python train.py --hidden_size=192 --num_attention_heads=3 --num_key_value_heads=1 --vocab_size=1024 --hidden_act="swiglu" --attn_scale=0.125 --parallel_block=false --init_std_up=0.0387 --beta2=0.98 --schedule="wsd" --batch_tokens=32768 --doc_mask=false --z_loss=0.0001 --train_tokens=138400000 --dataset="wikipedia_en"
Each number is 128 + 24 x the weight over its row's rms, rounded and kept within 0 to 255. Layers, rows and columns count from 0. Numbers have three digits each. The size before them is the row's rms in percent of the matrix's.

# gate: layer 2 MLP gate, 512x192, rms 0.265, rows 89-128, columns 96-143
# up: layer 2 MLP up, 512x192, rms 0.272, rows 89-128, columns 96-143
# down: layer 2 MLP down (transposed), 512x192, rms 0.216, rows 89-128, columns 96-143
gate89 099:110126161107175155133122156115100173132070073126182160108112136134155188144099157099124120115117163119164131167110151158158140163134137145140129
up89 097:129137120149132162109099136195159139127109144118110115114152119150111120094134160113152147131132128167154115091083121082139131120116157154108145
down89 092:115140115134096133139116099110110106117120150147120147116127115123148109138101124125120097118086085155059083132130106160104113097208128119136129
gate90 095:131123133130115171135109124119157142144140118131166130116141113127113168125164138137127126135086148124104132135128103126138072104096105131111127
up90 101:148144130116100120150115123121112131143090125131164161146107115109127153138125140115065107141116095138135133103135137142063133164148121132116096
down90 101:139139108125116089162134135098135177165136150125111129121143177150094169102150132127080096120153142141154133138079144103144121109118130153106093
gate91 101:115157158100146155112123113091148107094136098135155148139108104155100179080089126146109110109130138129138119152160069129141123131131129109114099
up91 111:124100127155119146106102102140144127081145110131160118092108165139113121066136097189118138115068141125122117154126125145144130105138116095088132
down91 112:136148090089110146112145123103149137115167122138138082121106157108109152067120088135096134111135129152124166114149106116168145156109127090124091
gate92 101:123131133058085140137106167126119118130142110098146155099161095116116097108094163115108119093118147102137165200148149106141127131118084122168135
up92 107:177113107147144148071164072091136133127147156126124103133118091145134159148121130131094105107152159079111132095105167135130124110132141168126127
down92 098:132107170120130125119095127161160144140152101170148100133116099106108149145155178130119131122124120119159169170121139130119181105104178127116157
gate93 085:125151121138142128181112180101150105175097154167090093092113129161138137141080067126120083123101112104158160139151140092142113176131132127118146
up93 098:110178132105130101185120145145145136134142157155129158141154111149181112127125128152086144159121155119185176150142170101154159123149129104076136
down93 098:123161131112136128132153117134122181162132126139180180123162165178100137094113147178123125108078198126166087140107136095119151116162102130086133
gate94 110:128141142152161038122144147145107199112140133125157093128130108115118144059132151096142112131109134141100140154113137127077106123103121125130151
up94 094:119122153144142157152158154123171150098100129079160118095111121095147154098125148144114155127120129161188101182130137112116149139133131168152127
down94 100:109144118127148127145133128138123153105138109117081148175138166148143151148119130164104117142128116105142110103124111165109153101144133085125111
gate95 099:119125138136138144125127141089103152128093169107165086149125116146112145166111169134106130129124134145158141102135150095127100169115109102144147
up95 097:115114138137110137070131128118140139134112157152097138111126107075189095124142143137154149165128094115111122137170148137110143088179142124107122
down95 094:123142088153138130149121121116164089107166140152140088153067115132125101145093161153159134161124078124106123124142145106167162149085159112168110
gate96 096:123160096092118116133092159135141113110158117148165152169141112146132167123110129140096115110116162181088092134149113143140132159148167107072130
up96 099:107128122094102151116173118145119153147128088130111133145163075137126128103136084124119113094156148147143112123141152164155155126175107126121139
down96 105:135120123148080140112161145098125144148100125108120135138139083144164142093125123126121126138135158116120147146127103087102135152142105164166131
gate97 106:096109123149134093138104140082098104102176080155156126118141109117122155127139115145171127126129125092153128116161133120142109184134142144110123
up97 105:175138124110155161156143113082108120161123129168131140139122108124080166101122098088123130137136127160165104108140103126143097159109117112166136
down97 096:124126101149127118124118137115122118100169085117146174140168159141125101177121088118136145149138175098144130155112080105157128151116151137092140
gate98 115:097150126114105129107142141083158143145088099115156114102098143123129113104074148167148137197149170109156110123154165131138140148147127135107126
up98 109:113128124133106094132142136138170133108103143136178092113126139112114129124109132185152146114130100110138120125139107117134098128159101165182160
down98 094:156136152089160136100119139133126089161104105114162132149175123151126159163159156154139169109153120193158144153097122156121103129081103143152142
gate99 090:155128124099151148093151155111139102152152129135118118107086137146137098150134093170118096150126144140135123125137141122090159148148135144099168
up99 080:125135105101111144092179145157152149164147114119126144089081124121100075153163082129137106139146127117110118121142145103080138098151146169120158
down99 089:116095115122145116125158118142127085121125126122098157126093157144146147121168188114143147154149129157118140155162106131122094117130120144110166
gate100 102:099151102120097155102163119106163112139136081088106131117111100100164126119143123158112119155136165119117144133172110152159143098118077117123130
up100 101:121103097094120149118169115108146111122097118118141166135128152147200161161114123129138091166104138125095163083152098159133112108152076117110099
down100 106:100158125116128130119112152133086196128144142152149144109138124139105129131137140161189133149150160104097134123140113135111154156121152156079087
gate101 107:157123108124122129113126096104115121108112121074136119136101121117096128104183126155084146142088129122081089151091145076125112109111129143154150
up101 098:105099086143146138172156081135141141124139113107131151109079129113165155134162108144086124131144149122089082090109158102143137144129136124122170
down101 102:106141132122118147134104146130130116141078128109090172130122131141133131093131119123150137133122084157187159129133084137102115113132118123167103
gate102 113:139096127117132128143099135104164104128124117114138116129111131124101111153153127102180193138111129146189132148114130141126123116136108106109144
up102 132:111124083100112135096137105153127164136155099145125150128120101148077154131105090131136130116109090130086143120108135109199117105122131189161112
down102 108:108126182132151116153154127147098141141139074173145131096120101137122149083145133099125110127152141144130122131133127112118096167132141121160141
gate103 093:067129123098125133140125096171185125111108143111127106109121127126104105131143125133128145107075119154099137153095141129140093129108119128150132
up103 095:111119180106119133175126136128135146123103152116129130120148139139122116098120088155119094145135148127149146154131104103156122156125100133129150
down103 099:171125103161168125113123195147152153150122126138140102129158111128129128112092117110122136116166107133140109136068113125103121154107111149145118
gate104 103:133155120075117163126118105112176130090152161071083121098126098102107105146163116114122139111114125123077107123181137137154104158164129114125118
up104 107:128095130119129131155114132108124108119129131139092112128154114137125102131136098130158106141170097124118159138118169123169097184130147107121154
down104 100:173156151108076104136147085131108138099158133154159131128121138117145122140130138153126135111135143102134098159153117146105142161114141105157115
gate105 099:097133178129137117133071081093126081082092103115120159141147124136155166130116095135125139102115071134140126156140093123183116204140114144127108
up105 103:141094101194130123099138153129143126130154138092125140122111102185146152140125147137107115119153131144116146124118107128144147101097132121166118
down105 103:130130146154169097153108162103105100123136130142114104159145167137135128112133077204164178097158124121127128119122128164146121104106109119098145
gate106 114:122107125086149146107168154090143074122110098131119127135116127127172132143112145133184150118100089111114138131138157114149083123126132138170134
up106 112:154127156166113111130158120146111169111125109166131146120125142100125100155111102094116155159118124130105141116118092150157121152127121106107119
down106 092:103124152158127126145130111099125148156158154096157115117117122120123130146147121139136072148167153139177124133113160133143126116099129099122113
gate107 110:126125119158109136144131108129130114122143155150067140166145148150121142146139152173092119131107154117144132083132106097143089128130101114151122
up107 105:093156134102138098083139160078112156118121145116144124144133146110164118150108092158118171155148144143165141050144118147161077122109111101134106
down107 107:136125146149132130158096146152161123109073119105090139151164148171185183096157111131146135140161133122071163093132128113121130133128149111149127
gate108 103:123134059112179100106122132108124123114104127126152117122108143123116150130107177061136105109126129096106129122145136163114113126127128146126121
up108 099:169141133093149148149150131119113099122110125099130071122139144171150142137161133131174065151123104108115155169104136179177117121158160145144128
down108 104:209124138127104103123094121113099162128137070161138127114149151176166133107142116093160114159139137090113147154189103154157156095140140109141142
gate109 096:128182056160117130109137150108167129120155112107126095133149102118121186107124109129139120177143104160128137091112150108132114121133122120105145
up109 107:123150101159128134078108089062122177122123151128089119165172125114129153102118085134145118143131134131140122128112087121119124132128094174133114
down109 098:104148137066074091134134167199083111147132158125114119116102139132108139140129131165138158163147118145090098144123160115155148112111155130126132
gate110 092:101132103157122118155120150109122097137160094123109095122128138158136125167119136147154099095138159160122148167134147147104131146129162113117149
up110 091:150104125117130116138129099087155175124127112115105142084168157147132131101151151107122138119110104106147116092131161156187146104167124134088116
down110 100:145111157109136061107146141137100112116163136164124172137101108182143132126137130117121125104100173143157138127131114164084130141109162146102141
gate111 097:138098160111142133111151112130121120140158132147110110158175140134113149130145138103150161141105113142128132113086122136133164115073110156129123
up111 104:119108141114119112118117112088120133108128127093147110098131125095119140140134139123181118145120148126121143184115135147098112159115086124075106
down111 096:114115140148157114107166093136115155141148107145116135130113135127087153142108140167090158146134158172085134116132119154161154124167146067164139
gate112 096:131137154131166165154163136087113142103123155181142163152130146137098127110072153158080094127132125130115091086165128128138138167149133148105108
up112 099:146115173109076116119103087157112174110127146157141101147112158144110086152131176154110117124130101154127143097136114101137157146088135112142139
down112 094:105184110145115143147126119135161127169104112168152093157134152106104151115158125127097194128106141143105128126167123148136125124115111171129131
gate113 104:093159164118084142124125098151124142160087116093087097118151104142104128139141111118083120116126113125125146144102134138129146140080169097130131
up113 091:145157149157106130128151114157179125099143117124139140142156120151127130131115182150151129151123091116125120134145111150121094109164144150133146
down113 098:142103172092084128127162155128112066100142144130092109121134107151118099136143135149103137160137131131153165144127132134114136136110112058159161
gate114 101:127125149145136158197095118133173069129144090137160092079109143105117144132128138191137155134106134093137127137161177127120146103163116116166179
up114 100:125098108136110127137145108084112108155126131111112124121131120092114120126146141111163159083104137100130155080149189138125132152108152137103109
down114 111:115142134119103152183181080107107134136127134136122149131088076135129107111132114103162122095094115097110146112122116144144129134099151106101087
gate115 103:122123112136111134117147166116163124109122125127152128180102110103116124163073089127116122096160145136121112118168128143158106136145153129130114
up115 106:125147165112099103147146152109158131093127165110147116180091115106126104176108154123134111131170156103135159088134107133159127150092147090103125
down115 100:121132165146152112101142130152134114129129133086110091116099071112159143085119176117085112138111161135128113134146124124123101137114157156147129
gate116 108:087109139116146134116085129093127127134131106115128123134112138142121176108104126124199163153092133110110147112089122149124098148154106102098135
up116 105:157128135102114126167147130125154105147126108126175115095143135132137130116128132112110107137108158115117150117137148142118149176127105163122134
down116 100:127145149112128126139114175145142126138150127167113123107080082136151153152144164081147146185200119156099162139099113141154101090138109133112112
gate117 090:165200098130149134148156124102127134147140111144102154118154124120130141147103164148105131142146181111121099129134119140158150093120169138105138
up117 093:135118129105147115132139137165132137131134090135143098109140135148147092106120107120110172123096090083139128162114079134151167129190118137133132
down117 098:110102161118099107168143118113122102136097141172104085119117121116151137138121105132116134113113111122119125138138146176120123160101168086131098
gate118 094:124144141111161132096102121104125149180106127137144133140109160144130149157084165167112176136141131130126113133145122141112131111122120126094137
up118 095:150091159114128123107134179116127145111140185147161097119157110116183127145106123131138199108100150099129131120127138134140101112063102148139139
down118 103:116138130122142180143115157119148151138139114192141134089133065148137114077169122123115092138114159122127191108121160106141126114165180148125130
gate119 090:113138138110156188130096111148152147154130100191125143151108124145131139058138140146169122160164115171109120132124148114109125122128115152160079
up119 091:153137150125138164127157110106127140144078153168131159118109131143136134133093142184136158134166101138095142114150174098095152160117124124138106
down119 099:125156106140095147136105119170131102135161106147134156138131126174112113091122066122117137165121099130109153131117147136119124151073102148184113
gate120 095:114111116126092124144105141117133117160139179137144144094151100118155091146108097130092132131157176074132120112127152114138130156134123171143093
up120 098:114116109086130129150097164110103191140131164167153142132168131099137097164121182131123120098141123102136136146097147152075125157094106134130130
down120 101:146127158152122148163129145125149103135092136153160165130160137135126155144152125157128131133157154090103110145147179109111101140163117143134134
gate121 106:171138100125124103118123162118125120098108118116131110125115123140135125165107148147150118163146147134145109147076132139104163127158131112126116
up121 102:098139073123153137134108124144105089156158110159126152158111095086156157141136114146164129157102141100146119095136141143153159162161129095084139
down121 097:083152148111093114150120162136111142145136106130103130117146130105128143123103107090123127122142115126136118123152139121120120110158092139133158
gate122 090:118139079164102136141119119119126133084110110153152119125110138099114148114133161123140160116095173119085139109091077139132121160124087093139104
up122 096:109105210139172080112170133113116076092102119162123108125127133131137148093151079081118117111108143133097109160104136139143133135134144140107160
down122 094:112136141169149114111071197144124102155124120117141147117162182151113148155136140129141131117096106156182098102108104099118088101138109153089145
gate123 098:125163091111143146131119143098103132118123106090154119198120152126123135143104142155101085130091121096137169157145109120113155116100136140156128
up123 094:093120123132099146173112107098111145111069132126143138197105123111129164125119112136152136146112123107110139132157094092072106125133152135167164
down123 102:097144129112108147139146166236121131106171131189126101112124084127133140141149117128148184127141120148140110120140104120138143139090136148121150
gate124 096:106145139146144185152123151080138141095173101138130124130105107130135175148158159107186134105144138140144139125098116111091113110131114087119165
up124 094:131114137114177118082103108141109124174145071153110106122102141123159114102113085152142157127115112093098123130142129115185138105143093141128144
down124 101:144164078120128105097155103128136081158105160158106134158132109162128141160136133156093136122130109117123103129124122172104120110142142157099099
gate125 086:109125140094145171121128139129128106094121158138114146112147085113159118101126138133161091111125127135125150145136154150116133100135136090131092
up125 094:069062112138171143143126143159152124104065108155113105133134125163129150145152185128124145152103146097113166104129128079118120165102117147132137
down125 096:120113129158130159170131142137141130098134157139127141163159129126163117118107168127123151123127105159081159118138169164104160088063129155132164
gate126 107:126092108135107159118101137120163145111141157103130126142132107121129103149146134146156122154097165125100103154110146117140159155135117137157138
up126 098:115138137151115123138120129131109128136123142139143135136134124149092134126122117143098118135130115169177136121135100154077125121153146120082145
down126 103:119146097126148160151097119126136121107123154117097125112094101188147105121115092111132083136156166111156121118099108116132167129122155133114119
gate127 090:131165131164092142127123112159163148131094131111082147133149106146142181076168118150143117120177143135151092133156117125111143103159146122133125
up127 093:086138158150136141127095138131070148147170154144170110137101140092108146103138076158097139154159157155150158166145107128102131148133116162146150
down127 105:132146147142131124104141141134113119118151111145101116102138130082137134129150138140113098198100145117112103159131183128151154114132122102171126
gate128 099:119112140123133140150116084120112128113157141139110122108138119128124154155104149109168164159126093072108104143148087129122127163153143136144121
up128 104:110121118112156109122133136150129118128157104147135169083192122151127175119121088155145118144171126132108140121141126145071181132101097142105162
down128 098:150115114086135184165110135169151155150155170164118111141138104079113130123111149153122129134087145144103108150126125110154122130091126144151118